{
  "head_dim": 64,
  "norm": "rmsnorm",
  "positions": "rope",
  "rope_theta": 10000.0,
  "init_std_o": 0.0,
  "beta1": 0.95,
  "weight_decay": 0.13,
  "warmup_steps": 211,
  "decay_fraction": 1.0,
  "batch_tokens": 16384,
  "z_loss": 1e-05
}
Each number is 128 + 24 x the weight over its row's rms, rounded and kept within 0 to 255. Layers, rows and columns count from 0. Numbers have three digits each. The size before them is the row's rms in percent of the matrix's.

# layer 4 MLP up, 896x256, rms 0.0397, rows 4-110, columns 192-255
087:110173086112112100134149109134146157139090144150131092156150143133168145132168120129126147120123084144129145163146144123078144180130087159170073112126157106109173160164132122118127138116121119
097:126113134142114163142127118153080104175083182150125122104141163119131120135135108175146128119129107147112071159086157148154154140140156189117143121146090140151111102145109099141143127138132136
107:101124132140124170085130125107131116100129106084156140165082116110167137109175129113131110148210109112127079146118110162126069104144145124123097116162133125118111164137114145155167133165097168
095:109115128103134098123135110115150126139134099152140115144096095105147156129158146137103100111149131160122138125120155101104113115100136119122110079163100118143133107147112091156150127126129107
120:141145103084140167143168154134121126169124130170097097125165121103147115088160130152138125133124141160137124146140123131162099106160144171131135122130102156109116109148107117128095153133105144
096:134136183115116116152088110125151126117136156111138149131130137125169148116133149114173122131102138134145129106088091146136146188180103117112110106145112130143162111109124136126190141134139145
125:120135118122093140134128098130100094076101112127147099099112111125115143127152142096109112151171111193127146120087138121109147122181120167111152116161113158144105129172138100126153133130160130
097:131183123112100102152072074149127164099113102124104164120115100101140086128122132120153095163139094161102110137114139182115110103147152124149113132137127152171141128139137125127179143176158162
108:122099095111135105114112111139127125100097142104126099104130112111101182105148135106181134146123141136125114125096137114129092146132120098119100091149148172103175138185125136184153112134149130
107:106134133138156136106136141131155099140134163104107169166127156108160098144145136129133137060138141100142110144111141106159160151138115122109114113169135162164097150159082138124121130114116108
094:088123125155094106102111152115133086141102114156084163120084127130127103174137196093085150130123161123133121147116153125139119161114132123116101125146150109135153150144136170109085134127138117
091:127132149131136146106099125128142119124148069131156100121125149103134120116118135141110148118142103118164144133176126113099090077131105066115120109190122123131142151132136156135140139136137137
100:099166152156114151165110145132139131126122076129124144127105095107126128122150124108120152116137171103098083122142149132132093112152191131148142107124138163075140130110092079164105108106162122
095:126112125155145114116123141152134104089126118156146148141189140135145140153118095140108136095100170143126129133126104099134150125176137117127092131173139118184127117123109130146154128130141125
088:140158132087096149092133115101127170116114131100157101144145147116115130070155117147128154120114095128169154101167139146133143102140108123095079119144164115127129098131136114108160098124135125
099:173146135096126112128161131121142147139074117125094133156076103092124143099101131099125119124141121121121112158103149140113073152165116145108114138097119148095105182176100126067134094118106124
112:102131120110132108123117148130097162116113147126101148147152124117127132125214126126080123119194180131151102129165122126133126104147202108112165098143124183117146130109125079151121135111136129
099:111111072117112122129160137149150092114121122147127086153134149126111123134115129169131137078126128142163128150105124127141180120128126159120142128137123114141148109088133103085136159108174118
119:117118124087123173143137124131091134167152131150129133151133126140147126105143132166132114147130106131128131125104126140106111138137140114113104100151141151123128134122109107152118121136125141
106:141136122146129111107131112166121144121116111151092148128102154101105165116127102169090121065117107110120110132130121134115159137156121110120154127141109162146144152111152131121122118139182126
086:151147112138109153145093097150079114123111094089121133101130114112109101106139160094059147148118124168106141164153139156102086129126140144120099122151160154114115134150104093101126156147113118
096:110127133069118127115125124114117135096145111121162157117174152132107134131148149128159135123153105133174157106116145095088094118106137083148112133198142108174116155114107148134087100167175163
113:093131072087136088120148107125099125126148108116121086102147137118197135124114144127134145129099076115171120137082125112103158112153157125126129148131107142137143114125108114157107149123142115
105:134124116128118150120119133150138176168090090104130133183144118105102165085146131151114117130150132130134154118178124124090105153161102144089143159131172137162131161083124117142136155167156208
090:093083124135142165055138117102102129148108066096162141141109090100132093098180091136157107143123144141108127117153114150106098129109119150077161129184149127171138120107099152163111122166151158
093:120167157108159173105158123129178092180125142132136099161115142099141149095135086130162141144113160088123173157111138117149111169108103123121111059164118106125127104149112153159152114128130112
089:105152128129114158109082114138109151134141120160157156113104174157098120158099148116160145109100120127130151094159135101108148147123099130138136153155166112103133126094129139121152151154128163
113:138151150091108151134131116165132128166095162176158123141108109089137133129127123083159114144141099124135129150113147154122078133134132127108116111127147112119107126114089117149130124125160096
121:139148153097131160140138065125104114140082157097142143135130135115107100105114114132141084140139138174121185127096117146101119123151131150134137104138101122177152109125101136134094149125139181
081:135093092071128168145148122141157110099146153127090117150140147114106105162118117093124138110128106144128106096144147112112114155133152131133148069096124144166082150139100140143152114126136174
101:084138083099103101118116087134149130115137102124107108119108083116157106097124157118139130142131114136115108141102150156121095120159137099154080152149135147132171170152143115178158105145103141
101:068129124127125142099130118139129144152119130113144103147135122114092136112133125121109135167173117118095133104110098112069128159132149115131085081161153145150148120121113122125139111139146156
099:143132106067130110122125157128102131116124134128135128166124138122137083085180160107132176152173123155144166155156130123129112112094157135132120133161112137171118120099137144131132127174114103
094:156128116135100083161115089090145179145103126160122137134122133111131119143177124106098090101109112125123112164141151104110142161153109150150115149103132114137140105176148140112145148131170147
098:137112139103064133163102131146132132119082131122161088119117113115151130151134137106152096110098101124146131118147116076117125114146119114112153163205156116105098108144090157118170113137113147
116:125122117127144136092165124117126132167128133185157093142078135095139133082097124172132102124113103107126135150132101153116143181175101128085143155123129123132122127119115114129147110128153160
109:095135133090132147152108100087113141140120131139146128123116145106126151113180151157082162128106153103108100130087151053104114100132171145144123101121123122133102105143120074153086135135157091
116:112140117126113119162163090159107145126169105127091112124116089109117158098186151167121088127127116165131104171086152115124116164145129128126104135134119148146157132139137126171157143122140154
095:140112131090103113089147130144146113113170137115089146104120124136140104123132132111171152126138116145152090156130165112117095158102131147112150146112098136149119129177118145173117107114145141
095:101158143078154185116141111117133118099102124123182115115121145120130126145107133149127120094168120127155145115117116137130150148102159126143176092134139119153125086132111142158163140166116134
119:140135117114101098137140125114125099106120129159121129174103135107195109135145182107132080120118076147128100148072111125081087119184135134077121108158097158120107127156126115130115117112084124
083:105119117101094144116125078155158158152110140173139096133166160119121137162163179177120113082089114117153130098097104137116114143133127172137129129135129112110147117143155132113108139129137114
105:101112114136109143113123109161108090086103171149115094135157128137119101119138120121132133124146150155132114143090102127074101140137164087118099086104159163146116147145140145101099119164142166
103:096140114140105132073069106156122138054095123084092123101144115122125109101112186111117112102118098135122139140153117093081089132161120102103148081117171147125150160131147096123121133114160181
106:117120107088147101147138144161130091132133156181146143144111083110113099114148159117112147120109137166092129106128133139104139142106170151110105110146129153155110088178142109142137157123177143
123:130149108099144142141086146151096126130131135141132157117132114114125132084131103101132141122123125142134137119110139137098157152167154088111134117146145131161139161077060130148096083152154125
100:136145128132113161145112133157148127115158144112117160149125135135107126139103101109075094106158094101143145126087178103117170154166163138130148123143166124166118142109125147167132120141119157
097:126144135154148140113146151112164128121115140133174137160119137130144144161111131126123178073125110145142149137125133121119161152107152150102107104133152087132166104112140132145160117120173131
096:159114169124117146153060076170160138142072122139130128142119137105191115116163164106083112129149111116144128137138161057099158145125102072136107118143172092164113134106108156134142099145151142
096:100060116087127152124132104094098112106111123097130124137055153138118116117147124153111132113117107105130160111083108120128129158121135093110139096125127113162133108136122149147153136127149136
091:094124090111089179144153170119150131150129144142103133166085097117118113116096124105146113153163125107110101144139166121110140147119121121098134095143164177153127100107122119122182126170122140
091:098113128134150156147113071146143119112116134134170122095080106115166121150154124133126111086145138104115123090114119141110184126130112104096135118113112146141103123095077139157148134120158132
089:108141088140103115097121119140115132126073089132139171145157101138169117148131130113082157092106108109094151171104106106133159185148089118123074142168188122120142142126124112152092129107111116
108:100153135094115111111114121104147134100122146134137151142129106139156167091154171117160153130150122144076132140116193138124092151158129145125117119142124119129133150129117119126148132148149115
095:134134171147102109147069131112128068140120121136111100151149142109137142049145161139118114132139136142143152123114151090124131136144135136093118158133137119094129181114128142124149136162140130
078:174110181085122152130150139143115120129127102176100121126124162117132124130166120118166109119158142159134119155110141136115143158095117156148098138169105085107130084167116122177100151156134079
105:115147103151129175162149156134088129130084124129139147131149136105143117133094149109093115117144123136124136125128111146134102119149158105117127116183088137178122166102116129144135113108116133
097:121133125095061126109151110109132147115142125118139122115091139139183137131154130151151100099151079108141141105155119179088124148163162132120052116165118126096145103111123105150165129160137128
118:118132078074150109098093117150082165125147108117128137135111145146160132051127139134134114117187112144120122105102149149146141116141144110080140149135109157113147149103105129122126141131143133
109:137117116113128128135147099151144124101079108130130149137107127115161148097176143098071106122202137138144130145119141139096098122129148133130102106143090118167125155153126133158152104137132163
098:150110100105127111170103128121099137125114172160161114146089147121137164110124128134131096059146130104123128172150145092127115140133104112122105131115090139123146136108120160151139135179148141
093:159098123108076126108180095115099128125159129143121131131104114127134123121102157126175070112133138174127106134082105122075107153124141115117100119118115176122139126144131121164110115146130154
085:112123122109106113111138131101145159110129133106104077107142093147130142169147137109100135137165122135138130140160126093105080146112122140101135094111170101110162125145150124102116119130155130
113:141186089107120128144123130119122133116117102135087133135130148108160118103148165120136141103128110143131116151165167135121078114170153071110112116151101172146146158132109123122085120134077120
088:155135116151071122127104103132149158147103133141151121158139096134133152144178116161106143087131129141135105159140147138100106171120083166144083109173128080136174114171131125165166138120135128
113:127105139106136132107122097151130141157138082156120168134109130109181169106088170137102108104158127121150144130142124165095149112157140126112114166156132163091146145069115144140073141116127170
110:111155145107138108126134141160056160118120125096142060124140099122119155061111113138144133068161135136149154128162135155120134135127116136149130104138116128145165121105085127131124152114138140
100:107125119116135166116155157111108134126124115151151129140116148108129141154148135128134129111140150166138120133190145196132103160098154147114118151124159120183121085144124121152136091157098111
097:087110106091115140166137119101125132194138134156135095166072107101163169140127138131142111134158099118112109186104138109112117139130135118132085128133109148128120118122145120145131131129157128
094:113103133135113093129145114136085130078117138108111158147158130133113168077155123117100138079118080149120134147129119131102089161124151107140127136108121126147137142108139127145157102156124143
106:144125095113127158125123152084140080152131093109149117154110134133161141120156145123080174098156116142116133118144130094156141147148154110121159123140086151111114112119136127138128137143141145
091:113122087138150149125148114137148157139086112136122125162112151131122119121115152118104095096125175142141126088086171143140164098156165120127104150158113138180126117148124122140142123113098130
095:090082164110090151149112146130121138136138189151160108142135094130125118130147111129096093077111126117145126129060117132105123172125123133128097073119119096174123108132118132168186096117150107
094:100131093132148116136108129136153137121149102138129160133115133107100144137117130108090108146119121146138138121105139161147090148091061116126109122116134122072139117115140138178134146163067115
088:135144159167141086086141123119109147130091152116083109121100085095109158106134144143117110159143142152110121129095184141095117166170101131130078145130168116138123130118123072149176103102138109
087:129131121116150204114156125161104117159134086149120147114099101100153124098095120134148121133129127136145140167110155147122102124147126157111138097105125133095119150128137104108106159141140180
094:124162138135087102140131137143152141109117150126072144121099141091131088124181133099124149126147127137140120151129185086107127150118141147094119101150161113123111101128143126120133133119140110
103:142163130163125133140139076138113124127089094146112099133116143121162176106105119095089143130159131162134089194183172095126108153135124094115153127156139127160115101149124143109082150132120145
096:090158154138136124092158120120131121125134099142124072140133120124111167103172138123102127150134123122117085122093117106122154125165155144120120133145112108167133157124125149134134107144158202
094:097147107129067136113055152127115163058074112127170124112124126138113120149102154136094120103090156119127100124140102101117119181132142117106103099110131163143183159134120103166111111130129130
120:100089127061142123111134095127146165128147124128141162141113096115147130115141130176079097104169139136156166123104150116101093119172142090072131106148138169106124107120055135161106120133118103
105:127175143125094113114077087126165074116129136141123105145134103125102121146104147148139120093110138118150072136068104120127124162141099112092125173158141133134106160148134144126113122139130178
095:106071130112148102119134134107159156165095136112149087191073089133117143146131137136125113121127086119156121143156161074146127158118116089133146106121095142114116105129107146108150119113134113
082:112190160128098102112158113107140159116113123100090093109152078133128152102151110117122153161113116142167124182108170107070094200138132109118126100137195102093155110094132155124126136119130157
109:107097103100142167145119137135110096142149125160084125118148105138139178118131104176103133068093097151136147122126143161136084132177156107132137147139080166155137138101138101106101132133138164
099:146181107121071125087101124088140135086127102113115095134182119153148125139119133110151162122140156126149120128129104144108150125128145121123074167109121119121153162111139127144127108164104123
099:096123147141118128120163125136111067121140081152091122140035130125143140118115152122096116136097130139132141152108129129078122185125139077132113148155134134127138142142143091132170113127165081
099:101101138110105141128158128163130099142149116132125109147126140094153122148160114122100138115094151135136145132118127131144156111140151129095177119119075158120153137112108148195080152143106134
121:152102128119144165116082122156110148163108134117150154122132118119122162105145154130114117124195076122118152152127129162088141150103151098105119062134106148120093070122075154165173113117129149
111:105095155086110122126110098116169111136105117141142113128091105115137117098122127106097117137181114148156148153135132084126163133097154122118107114159148099117130105130121108151140124162165139
078:114108108116098145078108108134090157129105122138084121101134141115112134121141142153114115110129127126122132153157148069089105151131143122146151106099157096126130187120173131114163135153109120
090:112138089120094111108141159102118170103144102126143113178162115094137115135160114151111104155179110134142120132141130149116107179119135113080169093118152079132131115103121127175151139142140139
121:172111135120124173140178121145105171137138131139120151127112103067116162110120131150122111121159100134134151159137113146111130141172162135118121115141102194146163085113150154117107100126133087
112:108110176113132164132138106119137130131124051110174162127050154102166161106134100140128148160175130137120099094094129134096115140116149107105112136133137161150120134161127108151130110122116104
091:061144134094110175113135145160141113131098109098129158141130166123108112103121106143109105121135164162136136093155088200154113121116152093102115135137098127157177088138137171201110135111111160
087:144156078108105110148108140147168155062138133104094099116128123084115099135129159115138100112152119136160124146096152155146124132118094132105158104087129098113144140162136102130158144116148129
107:132183089119083116122126123141122116168097144139122122142112126104129179105135173113105107144141147167117157147141117163132108111140141137147123131153120107078147098091127086126115142132116147
096:131100124145124159170121130096084152171109136143095152122108144118121145131126174120129149115177110155125185156108098118145145115109124110168147126144097104144100134120074168110133177156100132
105:098134123084105131108147086144108143138129087130123110113153132144140153119136125160170154081143133130113116128114077170101141119166126125070099152177122187114155159121096130132166122160112117
098:109132139079118103111140100131123154146159090120124095111144122115122105153148110118065100154161156144133120110145142132107113118151089154132133129115161139119146155145144109143130104190151097
097:126101095096097137139141125126100115125093080090105080153135108130124137120157125081092134137143097143117123097113106125116179112168142109162112114135155136163118138160119112116123133137135100
112:145105121134097125107102117151156146088124132122174159152115115114179176105172099127159118135163155128145134133093092154139096176140129137107118121107124104131141131155150122214137103139110138
090:133161106161083123113122110108116151069136162122140126131148115139091157102131086118165124165089094131099096143128135144090094118123134084128071069155158111114102104124147115165146139112136101
121:159154133136127128113112126128097090120070138134137166141147109082155113095138140121141111131138156151120109153097138153100101119163103105107119085119105195137178137168124096124134136092154156
097:149127151138078127097119136123104133103113129129161147079123124106130125131146185151092110137158154125170141107106126149120132123181130136128141137111142144121125127100085109116164141120121149
094:149133110144136095159141139107118132138125092124114161131073093148144095113131179124148130142135135145092151118153174149127107110140097175092138096108131103132134117158129120105153164130111137
103:116150111133133088102137125142097127133084117114123098129119098137114138120121149123135111156110135156085135131117127136129136185144142116128135105142148122131109170132109097119115146103107133
# layer 4 MLP down (transposed), 896x256, rms 0.0279, rows 4-110, columns 192-255
094:140139131165108165155133154105087085152168140139122154112126134106121103101151148099144098130120134133101140110145123121152135103131154127146117094104137169092194116121129127138119143155132104
096:106136125108111114126094144126122172142136136099072122132136115135127159121127147119141099112129156133126096117171117073073104091175123117157117165154141161123163126107113137130130110119134140
110:114165096130134136100186115141135128130137126144110087119155175164128121118096148129139148124103141159138134119137145127104117084143103138153190114125095153135151115129097110126118145118178155
086:165111107144150128129141097126161162128136114121123116135144136124131121125140105081102088134109118119165101123141147158117161138091139113162137130143144096174060110104147126168116058098142158
117:095139136163161106115105124118134131120131087122126134137105140136142106142142186149115141131128147106098128143127121139100161142131088151106123129122141139140168145146142134145140134131154132
104:150114104136145128105174127128122118126096140123125098139125139122149149105088148113144128144120152181147150143104107144140138125151121161133140168130144099128114106135100136111118147105119156
126:081161113116154127092126117106122161140092102124086125137149117118114100106151149146135093126151121124147116114110136114112128152060168110124117134153138041130099124115150104110112120109137154
102:133147104087129146092160134134126103142126123125131100176176132136141165159119160077109112114122108142094125168150110104097163134133080147120126134117092128120069146140185127094097126105139138
109:150114133152169084160131141121151111115155136094140118135107170124117098120165140122134141101174082153127165124065145121085130169150144123132135109093110104150116146122109163128140140097133105
108:090122138147168131145154150112161171130130124155124124162135126111129090125146114120137100148113104126143141115080121138083120163183108214175160129108073137125114106105150151127130152107139106
100:099167100128107124145107138116158111121100174114165142177138095150113116136120138123117107129170122118093129157100093106133145159144123180182144120080094125145113149153167110149150163123122144
089:138123063158096149093131145152101148155129175107099128123119125120103125098142140127166115130144122160095109143086159162152160165171112187167110126086091135134177123127110092153135136158155124
095:130098112130142111144136099148116114099159147157180118150122149120103146105117110125141080140125126118139144187102128133132134082111115125094114125087117125101127146164153146116150101105098098
099:141092114140095133144143115097157121142105114095100163134128118137173138108112158112122097166117097158096078087154099128158101130120142110103137132099126140098114118109147099104171120174153169
082:128127118142151141136101159110125148171106120124139109116120096147103116124117098121126130105147127158100118100109149133172105143142156117134113128126132144097177145152117130156155128096135129
100:097095123112092129101094101112159105141171148137144161110127117101132119138146132145152119100131133138135132130143117151132143133136107094117163123118124125064136087107102152164195165117094166
119:135096123080125146162171086119103156135181144131138119105096138101161124117124105129116113182108117140120117174134127140124142134126139122151100131092103141148113088146117120118158153106095145
110:131157145116049137141135144086114107137157163115089132138111128091140153155127118113117127092127117155129146116111137100160134144141127133102121110121110145127140132146116137126123142108144038
107:082129147122074101097168103089115104139142138136089112138125131138155110128118156085116130140130127168116155137140114133124149131104147134125110131162103173128120111124156099118083163153138137
104:112115134144136164125158121099102091079114128113129131152141117162141133138113160114181153133127129168120149106111129110154118136134170156169097115134129169104074109117163045139153119107165130
080:114190139130127113127152107153111100159150161157107128151140107144146088124131197113190126129087120104134112100088145142104111106130100114127129157128121142095152127115120164135113124074127129
094:156134154120133161123104111149127145146113121141145128125125094152114148137125124135117120139101172121185115147122145164158165134117110134103159113094159146081072113143170104149144074119103136
117:157161145117117106095105157138138106134101154173144137133082130147140147142147097103107137139112139136122135118141101135094126144167141123109148095113136154134124144182129144122130142110104074
100:109109130118147142163113120120092112124141146117114196123155126140128146127108135111116137098124170138130149121122074116083135116131144165122087159132171142096143150167138118079144133084106091
093:107138092091099095153142155112121133101119169096141126107110119128100146141112129152138123156123125150159137159144191081145140166118138168118123118129120152120124171129111085106159196130110084
087:124093129138124163172092120104080128138110095112159149120147132131112090114123124147123117141166096144144113095158086135127120116187106108121136144107143161149130164114134135143122179112128140
088:145132118113137133138143126106119123115076091128080125147115102073158150079180107104105177128143118157142109132077113121123105111185137114166076107121122145146118145169110117134173097110085127
106:130092096139155131166117090140106072162136178098118150132073137140143125148084077117163138131105118100145164125159146138124167113160134121142094149134145132132110114102144101116153176124118102
127:136124119112119151134123111122112177117124112155157083107096139118127107147152170111110095132090120118099124125080155105128122186145106106118180155107188127093148156111155111128147133104131111
070:118134130093083137120119111133166084124115143119156161131199122166139110093136103133124127133131138097120149116126126132133168121125110100149131129131154128088195123112096108142149123084137106
108:073112153102137147112114179137132091161160121132124124130098136097105135132081156096147130166133132086088145147146151136133133122080065125065146172119163061146119109138071124135125152131114127
102:163122106113104129121200139162139092121139134116125117132113137143152156141159129113137097154117101142118112102206144147126167132118158158126100139110105100121113129096163151120100145123117122
097:153162147116081134095104129092137113107119114185137132116111105147106115138128143122119101114137150135115112109099101113145162152066109126140176112155115126127127137113095123126121178121127138
089:171150119126106146159128140120119138140130098150162139129142113177131148168116119129187103124105142141105138102146109114090146144175085150122115117120127122114112115086120124111104143104119093
099:101132133122155100068102167129125155098129118113105178128133130131080108114112147101103146123143138117165156119122162115096108074095145142124161118089133106166147151141121144088136122120148102
110:119107091167104132188144124151130103133187165131104092093133145139154130152100093164147141143087159118133113115094124093160104099145124114113138145131076128165102095117127124150087117127127154
108:153119098130127133095116127128191132116143120086131106165107128115128135119107122095120097129126103122166106132119129140117155145076112087121116117109168154109116098133134143152155102120115126
116:138137179165147116136143140136157122126147152141121148143139087117156110166101147144145145176165132131090110130140073129140117137150134142118100097127115150147150114145138113134117156133143111
098:140131122148158144167103122137105113152105122167154161130153089131157135165134117161179167175119158145078143081141075161138159109153104136083146083104173148116155130112108103096148163155080088
102:119177149118098178126146116120107155125144124125113126123128120112142129103120113107137135138103126130124103132116143104157106092173084120117131133105114139087161111063135123144123133085121106
123:127137107100119084119085129104167137126112119128135146110152160145127127159121157141139136140136154137120131142149103135116143137127114134143140086162150133146140145155139067112141183148129163
083:155153155097139087121143168109155130107079177107164186133163100148129145110095149145079106140085097118103140163145130088201133109153122133092118121135136122078186108105135112156126159106104115
106:142169138133085117178154124145113130190148136137142160103122138103181136133084094156158144135125100126107145093192125095162139124082107130132130136148102115104104123104142164155126153115111113
101:124120145136148093131130164127157093167083130116132137154139126114118118130093173140149178122130134113085135121108106120164100112107119126153142126110138107140133057120106136144107098094091124
109:154135158147116128157105147133081150162153115147120144102137146154122142168138189154131139129177128142117082144127124114079103119139141094116130149151110130137145142106079177124087134150178105
126:116122080138107093156083115118097119147145116110103170123095089117094121156149102175142110132125156137087111134115150155171135114128161106102118147092149142131113165140105137164134154138086104
098:108096129097177114126143136141118144122108118124105084140104151172140109174135124140126163179123129140109123132138153159117080123099123105067102129115127113172120099136123128102123099118115180
095:147142115120091113183078137107079160129141126097104141146133137163124130087170176123096113147135111133080066123139124161132157125158124110168098171119076207086112126139172132104139165159119097
091:157103122092127144119131136147159117124105135117127130158142143168127136133126107126108120123135123105183146107110128152122096076082144111151138105148153105125085101144146126105147086115105137
095:144125138175092111132129146109146120142161140155140117113160147114165150137072144136162129140159181133140132149140149115144084161168142145126110155116117156138157123128120103091053107125156131
094:179117102137104121127112139101123103117143132133181142118108146158164120128145144098149134130073110127100154122172122113154108070074106164130135136149111062118116126115171149130100130090133092
094:103151105165108096099151097139096132152119107142150098138125099137122109110142170126156107141113139171120125092148103116119106154097139116140169143108145136092140154172169106134115163123120141
089:182081125122168185083149128118126077112159164142117122142153157174076140147130086148123097111134155153121110140136144124125106121129133131134122126132068161130134125121149164123146140119127127
109:169115157151135119141159129159140093143163139146118094148106171080117150148146142165111141129061135092132092189136164099102166110133115103068137116123101119131116144130094144139142132095097134
089:106148128128159140145102176172129123111153146144123116093157141161104119138155147090157096170128128112087132160129173143143141096139164084161118115093126114144110146121113147160116101112097155
068:118064097157113124123120107107106162112104145132151156144123140149137100128121182109104142147098134136121102150104121134156126094194101155146143129079156152131129128105165150111095119088137178
103:175072113102177122123137108125149128163124129083097046179095100144107150120135110180126136120146133119120135160128133112114173149137104137144194149115104123169157103151136114110107127137139102
100:164111124156173117134135134192146125132170133100147137142166122111121166096140128105108132093116170146130126170148147131178136081154102136120162200066128143114128155138109127132104138122090159
107:099101113099141165117097158140138111149142136143129165115081137117137132116082134113112086123064145144132133159140119132156165114162110148138110137089097138156114141108103156141117108096098079
106:130087150164197131097154080127152145123104132103147104121145143160131154173152098092103101137115136126183118131135138144131169118105142130159156135106167114143099121128164117123126069115115151
103:167141148157096158140135151137144094109119105080105121143112126145150102129130122179111179126092143137149127094101159080118112120092095121113131152119106088168165093120113145144150083103109156
088:145086161127169125128128120163169124139127141079128134155121119138148137119099165130130125127095151155147111106160126144130113133122087095071154153144151112109105142143127133111158126119082172
087:122134130124113130096123130122092157174156068122120121114111179144105127134118121092159172145137115135094146113168144140136104137161125174134132153126108145141159118119124119114119145136103151
110:107116110136107133111143100140144138151168139132142105129164110104126170113105136146145118121135158085084163106172101136122095112176157134110120162122095126128132138127149145134120143117185098
099:146139142144139126118116169044104110129155121147091137119091156146131097108135130149140149127091132080124126098120089077120146113102160134104090103113093125077127098099154094137125172192151139
105:097131124179130143159114090136125107106128125104118154124140159135060115116146146167113114139130154089115135127078119145116127131141120152159100114140098119159150129162096124134170136173154095
105:140102114105143110125119077114162094101121148160143156088101148116134112113153095090145129156140096096090117100086163118115104197099104096127111140137147086106123142149153148125139118114138108
094:078128133128097144127104133081146106143156138090137104121094163094177132142109147179142158146118129094166135087109117101139134137182120147135145106092117092089087137121123103114111142125144136
093:130135193082115133100119126131146097079145150123139169159153156163146094173132128130105144118123181121141138088161098114080105138147113101165105142114138112124107140169133124120122116090104148
092:110139108122115123130149124113141149175143136124126163131075098166147109179111128151160139132140157131146119129147117124142108112102152116121104089124086123121150135121090122129129110128130155
103:140117110099174123126134097103136139136145165173145128118151099116103148091124099150170101119131125084133143141104153125148122145126176102149130119112195114167166152127119113105175125149119109
099:144093153154090137120149143090113115164159145159164163155121123133100151141106111144145142114114127138109126100163076093139118128130124131107125150119091157119174128134111128112122132161110089
094:167127072131140123121153132100147056129131093110113128121152120140168145119105162119129141117105141118124077141118145129116096097112146103097132144151103117129119135124154098096131171112151128
087:113075132138100150140120180064120112089133143126143117131086112175099135129172139089138122162107129110114123121120151086112181141222132158134149120153135163144133113100111091116123144119132140
091:131123099122106156108138121121141135134154117138176143135122166129158120138151131091141164118122122103155169090102095105160175056111146145109147104096109116072146139170127166139140165132108117
086:124122124137125126138154165079089115084147134089186178126124072158132117148115095152133163147164150141128107088182098076153100130147134143115117134168098135131123073127135129134130141127145122
093:125142112123108139120149117103137134122143133147155085145127104162104125119109106123145084128105093134091123115133079117110155125142142113177171109148122168104163122159102094154135124132138121
101:106158123148145131157152148132145153164160137160153099111170145106133118164131104158130113115108124123144163135131096122099133108128112176141143139132114129154129122108119067102152122179132130
102:158103104167108129139124077129155092129091148135140135106150113142131147141108146091151158142152147088094140141148193151172144133133120125168133143111147154120138131112120151129130175132090098
094:142100118160144150137146127113070101164152127090129110131110083114144140121080113109159143149080079138128135171091124154138172094148080122135174111149092165161074092098119090097166110142141132
118:139152115135093181070115128114115136107126077096157155146106096149120123133103079065151135126148137125134108126140176113124122134134161094186143142098160156120108107173111106127119101119110140
107:144093122138132134175172149140123158148104139110129104123134122105150086091160080125160146138089119078131146094158160135124127115160128123111143125129108140120137134144110104045107118172056103
097:087122091144071157133148107133110171143157115161137138080154151119162096108124155163147117116113090136126139147161156115126156112069125117124131188128112126131114152124118092072103123112143072
089:143103144159143158134101150103083078133155114140130118169136131142124105143133120102140149094104166121120159097123101136152125141135140148105169110114106132144136164141094140118132165139127097
108:149165140107130108134122151174113130153155112148121176127116124160111136087167154130112145154141121134137160145128096136115142139129117095122154162167148137082130080156138114146170159113120121
101:132160122097107195149089185123103148089123118112127140161098137124115085105129179107129125098182146134085174117118125131102106120134150106108087106107134125073175088127126153112101117103145125
091:114121155133138160126103106162100169131115121085136128125153120119121117129108133137113140097114140143168131131139103141138104124180133146172161111108083151142115119100106128120143104133113132
095:114138154156111108108111125125107149105111108156113141158157145119153107116143156136175138123148107192110163130114135107100118134121150121197104137088149104119110145105135120090139091133180176
121:125154072094124097148135122145170150145136129088104125124134141090109136127165085144147149147116115140183141155148137133091104113061144137160122090149123102139142159118190094083093064116144113
097:124099111141115105153131046118171169130103104136153129143129140120129139115141104125106110101093091115153138135126124147103122118103132124146129123140171076140086129142159132161133063097125136
086:169149137143147100167153178104137132156143170108148178167118125150136117131119100116109121168164134139137145095176112088177140123095100141138178135121155089103123143095156131177110140098087109
094:145132133166132139146061128109090133144102116085148138142075141137133149148139139126165127124130166117111170124135119134150125143166139156148066158109089154106108100139105126102113138132162155
126:134137063141120106159120113149132129101081111126161151179129114169125139119134156104118109121140107133152095163137102117088087156138129140144148099076131112154132139134123144144104156149116183
109:126107106120116134130156159149150113145119111165079146146205119125156163111103135155097113113127163108201145128135141141151149133118101160109108122135105122173171118135117155180108135119155113
080:167117137163109144143124105128090127105113164122154139126138155154153171127136134138145110155133085106108138102149120134101155139163145141109098137157151145055134164162130098133147144082114107
092:098119153127176141116143139103097111140113100116130142104123082151119145137131108131149146116118076120123153094130103095105175129178182143139151166133151174139149139127115177095120120096101125
106:127100118146101081158147097116152120108141151110104078134157139150154112154130147112105114114118094125090089106117148140118124145158133119139140126083138136145087168102149163100131117203119124
092:096154122084110122103127138133188110094123133116149111148173101126124127145097122109091105180135147108146105098105134130155139181161109153111138120124190142118154101148153108133177105116167126
105:137152139100108160144129121163154102126122180148138121107112128134158123181116109158137162126159124130136131102151131106126109150128105135128139135129148087159155089099129113096150153112113148
103:100162115113121174096114134126134110153129122135128126144127119166074128137175148115159125126144134130121141125132154143170090137148140134106124127142118184085119083150137130119119140120143148
093:132138141169112129119173090131114115118133149166093157127157122165136060165143166137100148161150138186120130142107105130151138151127133162140121176152155134126126134112149142114128137130127118
104:159126126126138133182134166136134090058117115136136120112186171138120149148148150092119127132076165125111111130151149160156144067099120164127154153125102121130128122107084139156147101125103140
096:087144198148117155126095162094101130147119099144148117064136110123176078157129143110141155139172117143069147084120091104137117181161148151095146147148119115132146126134101175149074092102135122
122:160097104155160121145128077136148110144130149136110115137118149169105118119125061134139097109097106102149161129162117110104130117138141153114153123136129135136161113107081173174131120102091101
093:114108151148147116142066110136134174137147132111131110154130159100145143105072130172133163161150113126145080141143119156099114133085122098122163108160129088129088134075131131117138110114078137
100:130124141143105146102109151145157135132111139095164113119126123148155114104132136091101092123131162093127111136097128102178152141120179092175092184126132134156128152104133137102142033107161130
109:134110100095151102106131149115134084120105135126116122126147150146159171140130110126130110147109112149117150139133128101129116113166149173127136160124092139117119092135165119116121134166128091